config = dict(
    d_model=192,
    d_mlp=768,
    vocab_size=898,
    positions='learned',
    bias='all',
    init_std_up=0.0509,
    decay_fraction=0.824,
    seq_len=512,
    steps=4210,
)
Each number is 200 + 40 x the weight over its row's rms, rounded and kept within 0 to 999. Layers, rows and columns count from 0. The size before them is the row's rms in percent of the matrix's.

# v: layer 8 attention value, 192x192, rms 0.266, rows 103-120, columns 0-191
# o: layer 8 attention output (transposed), 192x192, rms 0.27, rows 103-120, columns 0-191
v103,094,217,176,252,167,200,209,251,180,162,209,224,195,172,183,114,194,188,185,219,267,282,179,246,214,176,181,242,260,230,178,211,215,235,203,179,233,230,182,178,300,208,133,135,163,155,241,240,248,142,194,228,193,145,248,189,212,218,171,234,204,159,208,232,208,132,156,184,213,244,157,209,227,186,247,197,227,152,190,232,176,167,142,242,178,169,214,183,250,169,111,255,195,231,210,242,172,213,230,183,213,203,198,124,218,147,220,221,253,177,187,133,214,299,161,193,188,116,174,113,249,244,187,171,277,203,278,235,246,201,152,139,210,281,183,153,161,188,205,175,193,205,181,241,324,207,200,193,198,225,199,145,165,135,156,167,188,178,194,123,164,208,163,121,188,238,240,281,159,206,144,231,167,245,255,206,204,112,205,221,157,201,234,232,220,241,156,184,216,159,231,218,252
o103,099,174,186,144,198,222,257,144,267,212,151,196,263,190,188,150,250,169,172,187,259,185,233,191,185,184,223,210,207,137,223,225,214,144,206,184,252,243,197,250,205,248,193,128,232,178,149,217,269,211,195,146,169,223,203,199,171,179,209,199,177,186,218,179,150,221,261,246,249,257,164,171,223,187,203,207,155,173,212,198,127,185,166,200,240,219,173,226,206,213,221,222,200,263,203,161,196,146,225,219,175,242,92,190,158,219,145,212,227,199,211,247,162,233,221,233,262,221,220,198,208,166,186,272,173,232,200,215,227,262,157,334,177,276,172,208,267,240,226,330,163,153,158,230,215,221,283,186,144,195,220,145,164,260,239,234,206,228,197,300,145,139,245,207,211,108,189,189,229,168,220,189,189,245,198,240,219,192,234,155,225,204,298,241,120,214,268,150,240,211,172,239,196
v104,094,197,219,187,180,186,253,189,237,152,247,240,220,235,236,140,193,234,201,175,206,196,203,198,278,172,156,196,178,177,292,148,215,231,141,267,195,244,212,190,165,163,228,178,258,181,217,171,120,210,82,295,239,175,253,198,198,245,184,224,234,195,198,254,184,240,192,188,191,86,166,199,209,158,237,162,285,178,160,192,233,246,198,234,219,223,164,141,173,243,170,185,231,216,197,234,254,152,184,264,237,205,212,173,182,179,178,246,104,231,150,231,220,158,229,204,146,260,175,186,153,217,157,222,189,219,167,122,137,204,242,223,263,218,140,213,209,190,151,209,193,178,272,175,158,183,164,109,180,209,202,149,113,194,237,238,171,194,207,212,181,189,130,173,255,173,136,204,201,134,165,238,232,263,197,240,256,172,154,137,204,194,201,147,269,150,270,233,168,248,193,196,205
o104,095,166,233,250,289,170,138,201,242,188,153,142,200,214,209,196,149,161,203,230,168,192,249,252,228,268,207,195,238,218,187,201,110,184,226,273,235,157,206,205,179,250,180,159,159,172,250,220,190,189,223,161,164,172,187,145,231,185,174,208,200,230,220,185,160,178,246,197,192,280,175,277,183,206,183,155,261,261,235,243,178,176,255,219,304,127,200,225,113,211,225,198,224,251,163,172,229,210,219,158,238,171,225,174,124,237,117,169,143,130,137,177,177,184,178,170,152,190,187,287,143,245,214,252,207,126,197,147,204,167,182,202,198,235,186,160,196,217,236,127,184,227,245,227,158,239,179,261,177,237,200,189,165,165,157,223,238,162,149,203,228,265,205,255,196,217,144,189,253,231,150,167,128,204,293,182,104,177,249,208,214,163,254,239,253,197,226,180,198,128,223,203,201
v105,082,141,181,248,274,194,270,192,174,168,180,220,249,228,177,220,167,187,158,196,145,191,183,179,197,247,212,203,242,183,265,230,170,157,287,198,187,285,100,223,180,191,211,188,194,140,218,230,201,175,236,231,198,160,223,204,219,203,253,211,211,183,300,173,169,139,131,230,188,149,214,198,172,224,275,199,154,186,229,223,287,230,217,186,161,235,184,261,106,192,211,173,156,223,235,198,186,204,174,216,209,106,220,151,116,101,171,167,179,197,199,257,198,190,215,212,213,186,207,218,197,185,135,251,245,155,184,257,223,195,88,133,233,268,245,195,229,265,229,259,84,265,185,197,187,224,200,153,170,227,160,224,152,136,228,209,163,222,187,245,216,188,247,213,171,172,169,208,243,127,277,216,189,210,144,181,208,156,202,218,185,223,242,170,179,214,201,268,141,203,249,205,184
o105,086,198,188,217,184,196,193,220,216,224,194,209,200,151,261,140,198,151,171,268,187,210,198,237,172,212,191,246,185,142,182,187,198,191,180,165,162,212,217,199,182,120,210,120,149,192,233,242,158,210,139,168,195,170,185,196,219,228,203,190,163,239,186,155,202,156,209,150,196,183,219,260,168,132,243,302,221,210,251,143,228,235,202,283,252,207,216,230,257,155,218,264,123,202,212,357,154,196,244,222,166,273,234,168,173,237,177,184,159,233,187,232,123,207,198,180,167,211,255,135,250,174,220,141,196,198,178,139,222,175,211,192,201,240,108,200,150,172,145,143,174,236,241,193,233,212,263,240,192,160,215,180,244,302,182,205,184,199,243,204,244,203,182,112,167,245,212,265,131,150,173,145,228,146,200,224,240,195,259,106,181,231,231,176,185,173,253,244,146,180,183,249,202
v106,096,153,241,259,207,192,271,215,251,217,209,192,227,159,158,140,220,187,192,189,192,203,44,247,159,218,234,137,150,212,207,145,132,180,207,164,184,238,188,173,154,167,109,175,195,210,209,197,233,175,204,229,214,169,222,228,117,224,191,308,177,154,224,205,205,168,201,227,236,155,214,184,182,228,208,195,220,215,308,175,265,177,229,169,186,216,225,203,185,149,195,259,246,228,166,255,246,240,178,165,276,158,220,190,140,120,194,172,270,217,175,238,213,241,242,187,223,199,167,197,208,216,132,173,227,197,196,173,168,246,222,259,244,170,276,294,172,189,149,167,160,305,199,243,236,189,196,239,192,203,162,260,200,175,198,186,182,152,86,170,224,204,278,152,172,254,212,217,229,200,244,228,239,203,226,224,182,193,238,207,192,190,219,190,195,271,198,236,132,199,222,118,202
o106,099,158,183,165,236,179,178,223,162,191,166,188,194,190,187,235,174,192,154,217,339,249,238,207,216,172,263,234,202,131,232,269,169,254,217,238,114,231,182,235,227,159,261,195,236,205,182,163,159,191,173,209,222,255,209,206,231,269,109,157,181,271,272,177,217,236,139,173,195,108,252,197,225,188,240,214,141,224,185,197,230,178,169,180,255,252,180,170,251,205,213,218,166,168,233,177,166,150,135,191,160,208,194,231,234,208,181,174,176,194,125,139,179,174,154,170,122,254,218,201,220,199,208,235,204,162,244,207,251,166,211,171,236,175,197,168,213,161,239,197,193,160,207,252,251,234,288,196,217,213,196,187,178,164,135,223,244,215,316,182,185,191,166,268,217,233,247,179,166,168,141,229,182,190,139,212,251,176,188,182,271,200,230,137,180,164,207,142,195,139,242,337,186
v107,100,238,223,192,249,252,137,168,196,127,160,179,189,210,274,196,213,174,235,262,233,147,222,230,223,151,219,201,189,157,206,178,190,180,173,144,217,187,176,200,230,187,101,138,165,114,188,186,222,261,156,206,221,187,219,228,262,235,214,248,222,176,228,150,130,203,209,203,199,200,313,177,169,275,213,203,209,259,161,182,217,159,210,191,173,200,255,179,155,175,201,255,93,230,217,101,221,177,209,206,226,247,264,181,185,142,238,190,196,180,160,160,185,176,243,186,218,239,236,236,155,242,185,108,269,204,163,206,218,163,194,182,232,273,203,242,174,241,167,173,241,205,208,195,235,200,104,270,277,188,252,229,136,224,240,204,200,180,184,206,248,155,203,219,214,160,186,205,191,235,142,243,141,178,190,221,201,267,124,228,104,218,184,278,125,213,134,213,234,212,241,230,162
o107,101,240,189,260,138,194,262,180,203,217,228,255,224,282,185,207,125,186,162,156,152,225,227,177,159,287,190,253,222,139,242,247,242,229,190,190,228,230,260,247,134,167,253,236,211,214,169,321,159,232,254,180,183,179,239,156,237,201,250,239,229,237,154,225,291,252,186,123,183,204,134,237,193,173,212,147,198,191,258,226,182,208,116,184,185,153,215,235,264,175,221,177,185,162,141,251,178,204,216,189,125,186,192,276,253,212,219,258,202,268,189,271,162,184,164,216,221,220,199,205,168,201,229,209,155,251,190,149,196,197,174,208,142,158,200,177,256,260,215,179,174,212,235,202,222,159,218,203,211,209,190,176,175,128,197,317,192,176,177,194,191,160,207,114,183,208,218,196,188,173,212,180,259,239,196,244,194,168,229,197,242,220,147,166,300,167,209,169,247,93,235,185,208
v108,086,101,176,176,237,212,292,245,116,171,194,251,226,180,179,276,241,159,252,300,159,242,143,204,163,212,140,210,310,261,243,220,184,182,204,194,238,171,182,186,146,148,203,206,266,214,226,206,136,151,194,210,211,200,149,233,177,218,224,183,230,244,211,150,284,189,239,218,229,150,144,217,217,233,231,200,258,248,219,220,171,194,144,171,174,204,139,125,162,184,149,151,228,190,265,175,158,173,237,142,234,200,184,144,292,223,270,256,191,246,221,227,234,223,250,196,161,227,293,227,188,205,226,172,192,158,188,222,204,146,157,224,271,243,189,164,218,263,167,187,168,212,222,178,226,187,167,183,181,267,223,232,220,237,253,230,198,171,191,270,201,206,154,181,138,214,236,192,253,238,259,177,161,166,233,168,145,232,183,180,188,216,224,152,224,143,218,199,175,133,237,144,171
o108,093,208,191,204,104,269,190,131,244,223,199,112,207,109,198,219,181,215,145,213,216,137,254,234,249,237,202,171,173,202,204,238,219,177,210,228,163,228,232,227,131,149,227,180,218,197,221,235,204,224,263,224,245,152,238,229,197,230,188,224,190,191,216,207,162,171,211,265,177,279,214,175,257,213,224,219,165,164,165,194,207,132,249,201,137,163,166,220,201,121,227,261,206,181,210,254,211,222,197,199,116,205,154,228,188,233,93,157,175,139,194,202,266,215,194,179,211,197,184,119,221,209,177,150,275,174,182,245,135,268,205,221,200,239,230,252,166,139,248,218,168,197,231,200,192,194,225,229,251,174,183,154,203,316,188,188,189,238,181,113,248,223,120,247,196,223,199,141,129,209,199,116,173,206,168,168,117,186,143,227,145,143,224,233,195,205,224,221,192,237,174,283,245
v109,098,226,202,162,249,240,226,150,151,212,138,147,132,216,141,198,229,264,233,196,221,186,257,171,237,205,166,264,227,198,187,180,229,200,207,241,130,186,192,161,140,140,250,280,179,181,215,253,214,189,141,195,141,240,169,188,217,224,220,237,294,244,239,167,137,301,243,175,238,128,212,220,163,213,139,219,169,241,163,219,187,203,208,179,226,233,215,221,271,227,267,211,187,201,227,210,214,156,153,211,251,219,233,252,205,188,167,105,156,213,162,202,175,211,236,193,178,272,123,211,223,146,217,144,242,282,211,212,208,253,199,149,191,193,209,118,265,301,218,202,190,154,211,186,261,152,124,248,220,143,175,166,159,257,212,122,203,171,158,203,172,191,239,216,178,134,224,179,193,198,239,128,201,162,236,203,174,217,210,220,172,248,235,240,221,195,132,173,117,201,171,226,232
o109,100,280,197,168,177,171,136,280,165,120,252,235,194,283,199,195,143,157,258,190,173,192,233,279,207,157,198,199,240,235,203,199,181,181,231,221,202,195,265,168,217,249,247,189,227,187,223,258,154,253,202,214,236,195,225,128,213,214,178,172,159,179,177,220,214,92,193,173,157,225,217,180,179,118,280,156,210,208,291,185,248,259,225,244,266,123,239,255,152,178,182,231,159,188,287,226,258,207,295,247,200,242,165,194,206,170,261,229,235,198,156,160,184,203,294,222,252,130,202,208,184,208,170,135,120,192,163,262,220,223,232,201,244,195,243,182,229,151,276,211,171,227,206,234,223,215,211,156,198,214,172,208,174,153,184,242,215,207,164,266,227,204,159,176,206,257,209,201,208,169,206,217,188,207,196,170,234,207,127,200,308,153,185,174,127,165,236,200,218,194,198,146,192
v110,100,165,167,187,221,256,180,235,157,194,246,207,250,198,224,168,238,196,260,178,194,131,209,218,209,115,139,207,258,241,156,195,191,133,214,221,291,235,207,216,201,183,180,241,87,192,131,65,197,156,213,221,206,197,133,193,234,229,194,158,208,212,227,165,216,125,245,167,237,259,208,170,212,106,214,162,221,195,213,158,160,131,259,199,165,207,150,162,191,119,258,144,182,205,277,226,189,202,268,218,207,228,155,179,96,99,162,199,184,213,234,160,197,320,213,208,210,98,223,216,246,179,211,237,200,232,195,243,204,170,242,196,259,233,194,274,213,181,199,256,226,209,234,219,194,206,197,234,205,220,205,215,220,187,236,229,196,229,229,210,220,167,202,183,196,246,243,232,182,209,221,234,187,179,198,240,293,169,160,175,198,181,183,154,199,232,189,182,148,267,160,195,126
o110,100,214,233,281,183,181,200,179,229,172,181,193,190,132,201,216,190,142,185,238,163,259,197,239,178,218,188,223,184,220,205,194,205,235,226,219,201,198,170,190,246,176,190,99,203,160,170,162,225,245,207,204,234,181,218,131,100,201,194,189,238,268,165,158,168,209,188,198,229,186,187,182,239,202,232,287,194,254,136,229,213,237,232,224,170,225,181,131,239,244,176,155,149,191,138,263,213,156,172,252,234,116,125,201,185,196,131,120,193,149,231,211,209,117,112,235,200,196,217,177,239,239,209,146,227,290,230,230,170,271,267,215,175,206,207,171,204,159,215,215,154,191,110,129,201,152,217,173,193,187,180,175,161,180,203,180,151,166,214,133,138,178,205,72,210,231,206,244,177,270,228,183,183,253,249,141,179,199,268,194,287,200,248,161,196,208,139,154,249,162,244,189,235
v111,097,160,240,108,175,210,258,285,261,224,153,184,246,243,221,131,196,255,197,139,253,299,199,136,173,247,188,203,223,243,193,210,201,181,230,150,175,231,151,127,149,219,264,143,198,211,246,279,196,176,168,290,205,127,244,209,206,202,203,225,191,236,194,202,100,252,136,210,214,243,181,163,219,217,216,151,243,180,191,132,189,234,155,209,165,196,212,213,173,243,223,155,183,132,155,155,216,243,129,193,235,210,258,216,239,179,171,217,241,190,109,240,192,347,266,247,239,158,224,139,222,208,101,210,186,199,180,241,170,197,187,172,177,172,226,150,181,181,205,176,193,204,182,225,179,230,171,226,196,208,236,241,209,160,196,195,240,167,228,173,158,200,224,191,269,206,236,196,205,176,243,169,213,282,163,218,206,126,172,203,241,161,173,181,162,147,260,166,202,229,197,167,170
o111,101,173,202,229,181,66,150,213,184,173,232,184,214,204,264,168,258,131,107,237,232,89,181,195,227,167,265,210,198,165,172,180,143,244,231,175,220,181,159,226,247,271,204,224,148,210,260,178,214,223,185,200,205,209,171,188,94,209,222,175,173,190,192,199,208,220,193,199,225,261,229,118,179,169,205,219,144,227,193,144,196,255,190,176,175,171,139,226,287,192,220,183,191,273,155,190,82,159,207,163,295,260,183,216,191,191,191,126,160,216,250,217,199,219,259,148,223,203,172,196,223,166,208,168,237,195,275,162,259,162,168,183,203,156,211,190,212,212,221,240,293,236,152,295,224,196,226,194,159,235,172,198,233,193,187,208,179,181,141,251,189,209,158,205,193,209,206,224,205,215,150,149,211,247,238,248,248,284,133,215,164,186,201,270,243,156,213,207,207,149,250,208,161
v112,093,143,229,199,174,230,188,212,128,92,190,227,257,155,148,213,211,174,181,257,220,184,252,234,181,147,204,236,244,284,247,272,231,240,258,209,205,167,305,232,156,137,131,192,197,144,182,243,217,232,269,161,129,239,178,180,212,144,190,194,143,238,160,192,242,224,51,211,222,167,186,207,159,233,288,166,178,157,173,253,154,207,168,164,143,153,216,174,213,198,219,239,222,261,211,112,209,206,164,173,183,220,202,237,213,200,191,208,237,231,245,214,194,145,232,174,214,234,260,174,174,269,183,261,305,226,136,241,217,233,164,156,239,204,194,218,230,201,226,152,205,174,161,248,157,168,211,240,166,197,102,185,179,234,188,225,184,172,181,192,216,232,224,235,206,163,213,159,147,205,171,180,239,219,208,224,110,234,182,226,173,150,221,173,141,200,176,251,196,236,229,199,184
o112,092,277,173,195,195,245,212,207,233,252,171,140,239,198,243,272,214,197,177,139,175,227,136,205,229,164,188,167,186,168,254,170,183,261,187,167,112,220,198,223,119,232,265,236,208,113,135,219,205,191,211,228,246,189,196,253,235,234,200,154,230,193,215,252,215,121,198,192,159,228,176,155,213,237,223,249,170,196,288,228,173,210,196,190,222,185,232,170,189,252,167,206,184,237,232,208,228,202,112,238,183,227,166,134,235,209,283,222,198,168,169,229,225,197,231,328,206,225,233,247,183,141,140,184,212,176,252,193,160,211,116,261,138,174,213,201,260,214,113,149,151,125,213,231,230,170,226,205,229,207,230,163,232,188,128,204,218,258,126,174,182,191,215,215,95,241,191,179,245,191,154,192,225,188,224,195,245,213,226,177,181,165,234,216,227,199,270,205,260,130,171,204,296
v113,092,218,230,246,209,188,268,149,141,142,180,217,227,170,187,179,238,175,172,176,231,156,196,178,209,185,202,178,162,215,192,266,195,194,255,160,273,209,195,113,224,175,182,130,233,238,226,212,264,145,188,223,185,242,211,154,138,150,253,210,252,161,185,237,270,184,167,220,231,176,217,222,204,219,119,188,223,239,171,182,140,236,177,189,319,149,213,224,240,115,192,213,200,212,161,271,193,209,135,200,160,220,224,189,229,205,218,196,226,299,200,128,170,246,267,227,212,178,166,139,247,218,218,178,165,192,157,249,214,183,139,180,146,225,238,141,160,156,176,196,126,164,227,227,115,225,189,223,210,153,227,211,242,215,199,267,192,238,155,173,239,222,203,135,175,208,181,266,305,196,275,251,198,213,149,192,162,130,178,150,251,153,169,186,158,185,193,225,115,270,161,176,186
o113,101,164,176,153,158,153,190,194,240,172,239,240,178,156,207,168,198,217,228,142,171,219,136,249,222,218,304,220,193,291,193,171,226,194,164,218,256,192,238,171,211,246,165,209,231,203,224,160,221,257,172,246,166,178,216,171,228,210,242,206,216,209,192,195,210,193,176,224,183,153,187,233,193,143,197,188,140,142,211,202,194,181,181,286,184,134,164,212,143,182,141,240,223,150,223,113,126,190,263,185,219,225,179,261,219,207,213,154,170,202,219,210,267,268,130,167,183,162,220,176,270,203,195,184,240,247,268,156,203,259,186,245,207,162,144,223,242,218,182,144,290,215,201,202,261,190,271,153,182,293,209,159,227,150,231,160,222,201,193,223,184,187,286,281,241,208,207,207,203,274,104,181,223,144,172,215,247,207,198,274,215,240,255,149,253,239,226,159,197,116,209,295,214
v114,095,137,207,171,136,236,188,273,220,210,191,187,175,166,120,224,203,195,246,177,175,247,221,166,162,208,225,218,233,156,193,211,183,184,112,229,206,265,238,234,223,166,143,237,186,262,255,178,142,170,190,191,203,253,136,216,239,149,114,182,162,225,142,218,168,283,174,199,170,226,213,152,203,187,214,198,254,223,275,186,170,203,212,218,217,127,187,182,210,177,199,170,281,174,251,224,185,220,185,168,205,247,219,200,162,129,242,185,216,162,210,225,162,217,209,166,238,197,125,275,245,180,199,153,235,180,205,261,208,121,176,161,157,254,180,192,169,195,125,233,251,180,79,184,162,245,159,229,222,214,217,214,199,298,206,175,186,188,216,119,249,205,246,255,205,168,229,236,260,276,187,257,231,193,196,126,231,169,200,188,239,246,258,269,157,262,182,204,217,113,263,203,163
o114,100,233,202,249,261,263,264,169,184,250,200,254,234,251,142,244,221,247,215,216,213,167,162,180,194,234,207,218,160,253,199,177,210,224,287,226,246,229,194,190,185,157,271,223,153,155,233,213,296,225,251,190,206,237,226,210,188,194,235,229,291,196,192,169,208,148,134,257,217,205,259,135,165,202,224,224,123,206,201,170,171,219,205,156,172,172,197,257,187,178,228,279,239,184,266,183,259,136,177,217,209,190,202,171,270,237,153,240,252,153,136,224,199,228,187,216,184,187,251,206,186,272,212,142,222,193,262,168,166,282,205,175,180,174,203,189,119,261,226,216,150,203,232,170,129,159,207,117,158,235,244,245,165,174,170,201,146,227,192,234,239,267,187,109,189,159,209,252,187,161,145,195,120,203,268,283,209,189,207,227,155,196,121,180,197,155,179,223,226,175,248,172,155
v115,090,220,182,228,244,164,235,167,168,174,220,222,145,88,133,171,211,220,297,259,181,141,211,203,162,154,246,265,226,208,150,233,251,186,192,190,219,194,200,127,194,158,189,213,174,210,245,167,228,213,194,211,175,229,166,177,145,202,231,187,146,204,209,196,200,158,156,222,253,237,146,164,179,228,246,125,209,254,171,204,173,259,160,151,181,180,209,217,232,243,222,197,221,217,227,251,107,201,174,163,220,192,163,152,229,226,155,166,245,179,197,211,114,140,216,234,205,235,194,162,214,229,203,238,164,222,225,214,199,220,180,164,181,248,154,174,123,208,287,274,211,205,186,219,121,252,204,214,231,228,225,189,290,227,247,228,212,144,214,171,296,183,201,283,194,203,197,257,301,224,181,246,152,245,227,151,132,162,187,214,311,265,203,139,182,148,243,143,241,223,224,182,224
o115,094,170,233,221,107,257,180,190,107,242,222,226,175,256,208,281,199,207,159,138,265,211,197,221,144,195,209,223,159,267,178,187,183,263,196,226,193,246,237,128,220,242,211,163,156,147,246,173,157,252,231,212,185,159,241,298,189,206,130,187,259,222,186,156,171,252,241,181,192,220,214,217,173,187,200,191,187,184,167,224,119,248,199,206,189,208,201,215,170,171,198,231,187,240,167,170,287,170,233,156,154,250,110,157,142,166,276,245,189,227,248,206,227,219,152,218,217,112,157,174,244,195,209,165,258,220,221,167,159,179,148,275,185,123,214,287,164,252,286,181,267,170,227,137,155,197,223,96,163,148,173,219,259,211,228,215,158,252,171,191,216,206,220,182,174,209,241,159,222,215,184,249,168,166,226,197,191,235,185,197,154,231,219,240,221,228,232,235,167,136,169,236,178
v116,100,231,223,219,225,175,185,139,164,223,228,162,244,174,210,200,215,258,203,216,221,196,170,221,226,170,266,153,181,228,120,212,243,172,229,235,136,273,265,193,259,264,196,245,229,140,210,162,168,147,229,195,181,179,193,264,210,170,185,134,159,145,258,145,217,216,233,195,170,266,158,181,134,133,178,225,188,181,290,190,180,118,254,183,192,214,244,167,213,147,188,256,156,246,232,212,212,130,207,176,226,144,170,198,116,236,194,255,164,214,211,170,241,150,168,156,225,271,164,187,240,222,151,177,186,255,289,254,229,243,188,245,118,218,182,165,177,161,137,244,203,201,176,210,154,289,186,168,181,231,144,108,214,162,248,170,213,199,155,198,157,264,236,183,173,211,241,261,215,156,183,299,241,186,192,247,189,164,261,175,231,252,175,191,205,230,208,159,232,161,241,171,187
o116,106,167,268,164,202,222,162,239,194,251,221,267,216,181,197,226,256,197,245,170,187,210,182,136,119,231,261,234,193,202,184,220,216,172,161,170,242,206,210,234,216,174,201,181,156,175,206,203,202,198,268,237,260,197,205,234,205,176,190,254,209,177,223,215,191,202,227,239,234,162,241,177,260,263,283,179,319,240,186,173,188,209,199,242,221,195,208,222,175,198,153,165,273,237,204,196,233,123,166,175,206,209,162,215,210,154,281,142,238,187,230,201,162,209,219,179,267,208,219,219,185,194,210,199,153,270,218,182,220,213,156,140,183,178,227,206,175,239,263,171,201,149,238,169,99,171,282,270,82,185,226,207,201,231,180,234,258,171,251,183,192,189,168,142,215,191,214,162,148,249,269,170,106,115,222,184,183,222,207,120,138,150,229,102,142,234,146,168,198,224,230,273,261
v117,094,199,186,215,232,253,141,175,242,226,266,216,173,236,272,252,224,192,211,133,223,151,234,210,205,207,198,151,215,124,152,153,170,188,122,138,135,191,189,242,210,225,249,243,252,200,188,224,132,214,110,171,187,160,169,199,172,187,266,218,212,156,202,238,175,232,206,259,116,200,164,184,257,206,209,190,185,212,248,122,172,201,194,178,142,266,224,268,213,211,178,167,201,162,210,173,239,155,178,237,248,115,210,197,256,193,252,200,177,221,156,243,148,124,162,222,190,281,196,248,118,208,167,151,184,230,228,150,162,155,202,208,325,296,215,168,187,216,246,163,229,197,234,168,177,190,166,240,188,232,247,198,266,135,210,131,177,202,252,230,151,221,183,122,253,229,190,183,203,180,173,194,210,203,236,219,185,230,183,203,177,216,204,241,233,135,198,240,284,146,129,233,205
o117,095,192,232,216,251,179,180,202,187,115,222,169,197,181,194,235,270,190,197,171,229,149,228,159,166,247,238,205,211,242,152,124,212,197,294,246,253,224,225,192,255,156,321,200,152,180,192,245,230,245,192,199,164,176,180,294,282,163,228,169,146,277,244,186,220,185,268,163,127,203,206,195,129,228,177,224,291,151,140,217,97,193,255,227,197,165,160,163,161,186,224,171,170,212,182,205,136,163,175,235,138,171,192,234,220,244,197,261,200,179,271,228,157,212,247,150,227,227,154,149,156,134,181,266,188,152,203,212,220,151,222,112,252,233,212,171,178,198,233,178,235,225,146,165,168,202,172,224,211,222,191,222,162,232,186,206,190,196,161,205,248,227,180,226,235,194,195,182,186,108,254,164,171,261,220,272,232,156,220,173,225,182,148,260,187,230,166,197,205,132,200,161,153
v118,093,210,230,149,186,193,193,250,202,231,197,192,149,199,300,212,208,163,237,231,195,185,180,258,266,215,204,176,221,195,243,194,228,292,151,169,206,197,209,181,278,246,164,209,183,188,133,104,143,163,324,105,210,203,165,128,202,215,210,211,192,188,170,259,192,224,205,187,205,234,226,184,134,199,180,174,185,191,232,234,254,142,304,189,200,187,276,159,181,243,234,180,151,152,215,244,155,185,246,181,192,234,178,230,156,214,167,161,161,148,267,198,198,200,215,159,192,219,149,122,227,202,235,271,152,223,137,151,246,206,195,230,232,142,254,231,183,114,200,174,188,203,209,152,156,115,176,184,231,279,259,217,264,160,217,211,197,192,194,204,160,214,127,217,197,212,236,182,155,257,241,219,197,227,191,244,218,259,167,225,123,221,190,176,179,173,104,178,235,155,234,258,205
o118,099,250,148,273,230,188,151,213,248,192,221,274,182,158,221,166,195,223,170,162,171,229,183,210,89,201,194,172,216,223,122,221,174,182,215,177,254,235,191,227,144,215,194,221,264,237,185,200,257,223,195,259,238,159,240,234,139,186,194,211,184,189,198,198,195,235,214,239,229,154,113,193,194,233,177,254,227,179,210,148,119,273,198,164,158,173,196,223,193,213,233,259,292,273,134,199,200,289,183,209,186,177,212,178,232,196,266,170,231,243,132,179,196,231,160,202,204,182,233,199,148,211,229,269,225,211,193,227,165,170,229,217,198,204,240,145,135,208,211,224,222,176,236,199,188,244,215,198,219,200,98,246,92,163,149,185,230,186,177,92,223,161,212,178,208,244,209,150,212,229,199,196,306,211,231,133,242,139,235,197,261,212,136,199,176,205,189,189,204,315,163,170,282
v119,087,193,244,186,142,243,215,190,195,156,230,172,207,200,165,243,237,196,158,213,204,192,139,252,213,218,178,168,192,186,223,226,208,253,160,162,171,223,211,254,246,278,187,192,201,155,133,268,266,224,214,146,191,203,161,195,231,182,129,158,178,161,203,194,299,279,253,110,222,194,206,144,218,193,264,217,188,195,187,147,143,198,171,145,130,221,200,172,206,170,121,257,119,180,200,93,123,207,207,218,188,226,178,206,139,237,169,151,226,207,214,191,266,195,188,196,174,182,228,172,229,107,179,221,258,214,195,256,184,181,167,209,188,180,130,236,220,212,218,252,210,198,156,140,183,272,131,203,256,240,254,262,170,165,144,135,216,168,231,194,124,172,254,240,199,202,226,182,133,203,212,249,232,218,198,183,218,152,183,266,153,221,199,300,228,240,178,192,262,175,252,242,262
o119,093,251,237,310,181,190,181,234,239,224,217,224,276,202,226,176,158,248,276,128,195,217,174,150,156,221,236,193,145,201,143,169,265,217,214,165,177,219,183,199,141,151,239,236,222,286,159,226,221,226,255,163,103,250,193,187,150,176,224,215,174,189,207,172,158,125,197,231,219,190,165,283,198,171,169,200,181,215,197,166,111,189,218,233,219,211,210,209,280,251,204,185,165,279,155,232,183,194,187,177,144,192,212,169,199,149,194,228,239,187,231,171,229,187,239,249,227,205,267,267,161,224,214,183,295,220,231,159,184,179,247,229,192,165,246,201,190,193,198,195,165,179,210,218,287,196,202,218,149,178,292,185,201,211,207,284,220,236,205,190,188,211,84,108,223,155,221,193,183,217,186,242,283,172,144,277,220,208,127,181,156,205,201,177,203,218,184,98,187,242,215,140,212
v120,097,255,204,203,201,240,291,124,202,190,140,181,208,250,266,249,195,254,170,259,191,116,289,191,245,155,225,220,206,233,187,268,265,188,171,154,149,221,312,189,148,229,261,229,176,173,228,255,139,215,178,182,104,261,267,220,229,177,129,213,205,204,155,164,156,202,188,201,208,228,184,238,219,175,246,255,232,207,225,209,313,224,177,166,187,205,181,152,196,290,162,192,203,244,135,118,165,206,206,184,204,193,165,209,219,185,175,257,230,237,154,186,203,173,194,217,207,216,217,293,182,228,235,249,178,218,155,209,137,232,238,146,230,157,213,174,204,274,215,152,142,188,229,258,200,227,206,191,167,183,163,196,197,160,170,193,214,241,141,238,204,191,263,226,179,155,192,155,245,228,160,175,203,199,188,196,163,247,280,163,242,220,270,256,205,208,274,213,247,228,147,184,190
o120,095,253,219,174,164,146,183,200,212,254,199,176,227,157,159,150,218,167,182,180,182,228,270,252,280,196,188,232,213,199,263,88,165,184,214,190,178,136,252,228,237,92,246,188,123,205,196,153,200,175,209,229,228,193,181,211,172,179,194,97,250,190,257,251,200,222,228,162,213,179,162,270,222,185,216,130,161,205,264,244,228,241,171,188,208,146,220,217,145,216,223,149,144,171,232,164,255,214,176,217,197,157,218,195,118,162,258,170,184,257,232,191,212,144,249,158,239,232,191,114,181,194,229,189,222,108,170,319,157,160,181,233,133,174,225,152,265,220,187,191,208,199,243,220,165,152,216,225,213,238,154,229,222,240,187,219,146,278,268,283,205,219,193,169,144,197,148,217,228,217,184,169,166,192,250,217,202,188,127,265,204,201,166,190,253,170,189,215,170,178,144,222,235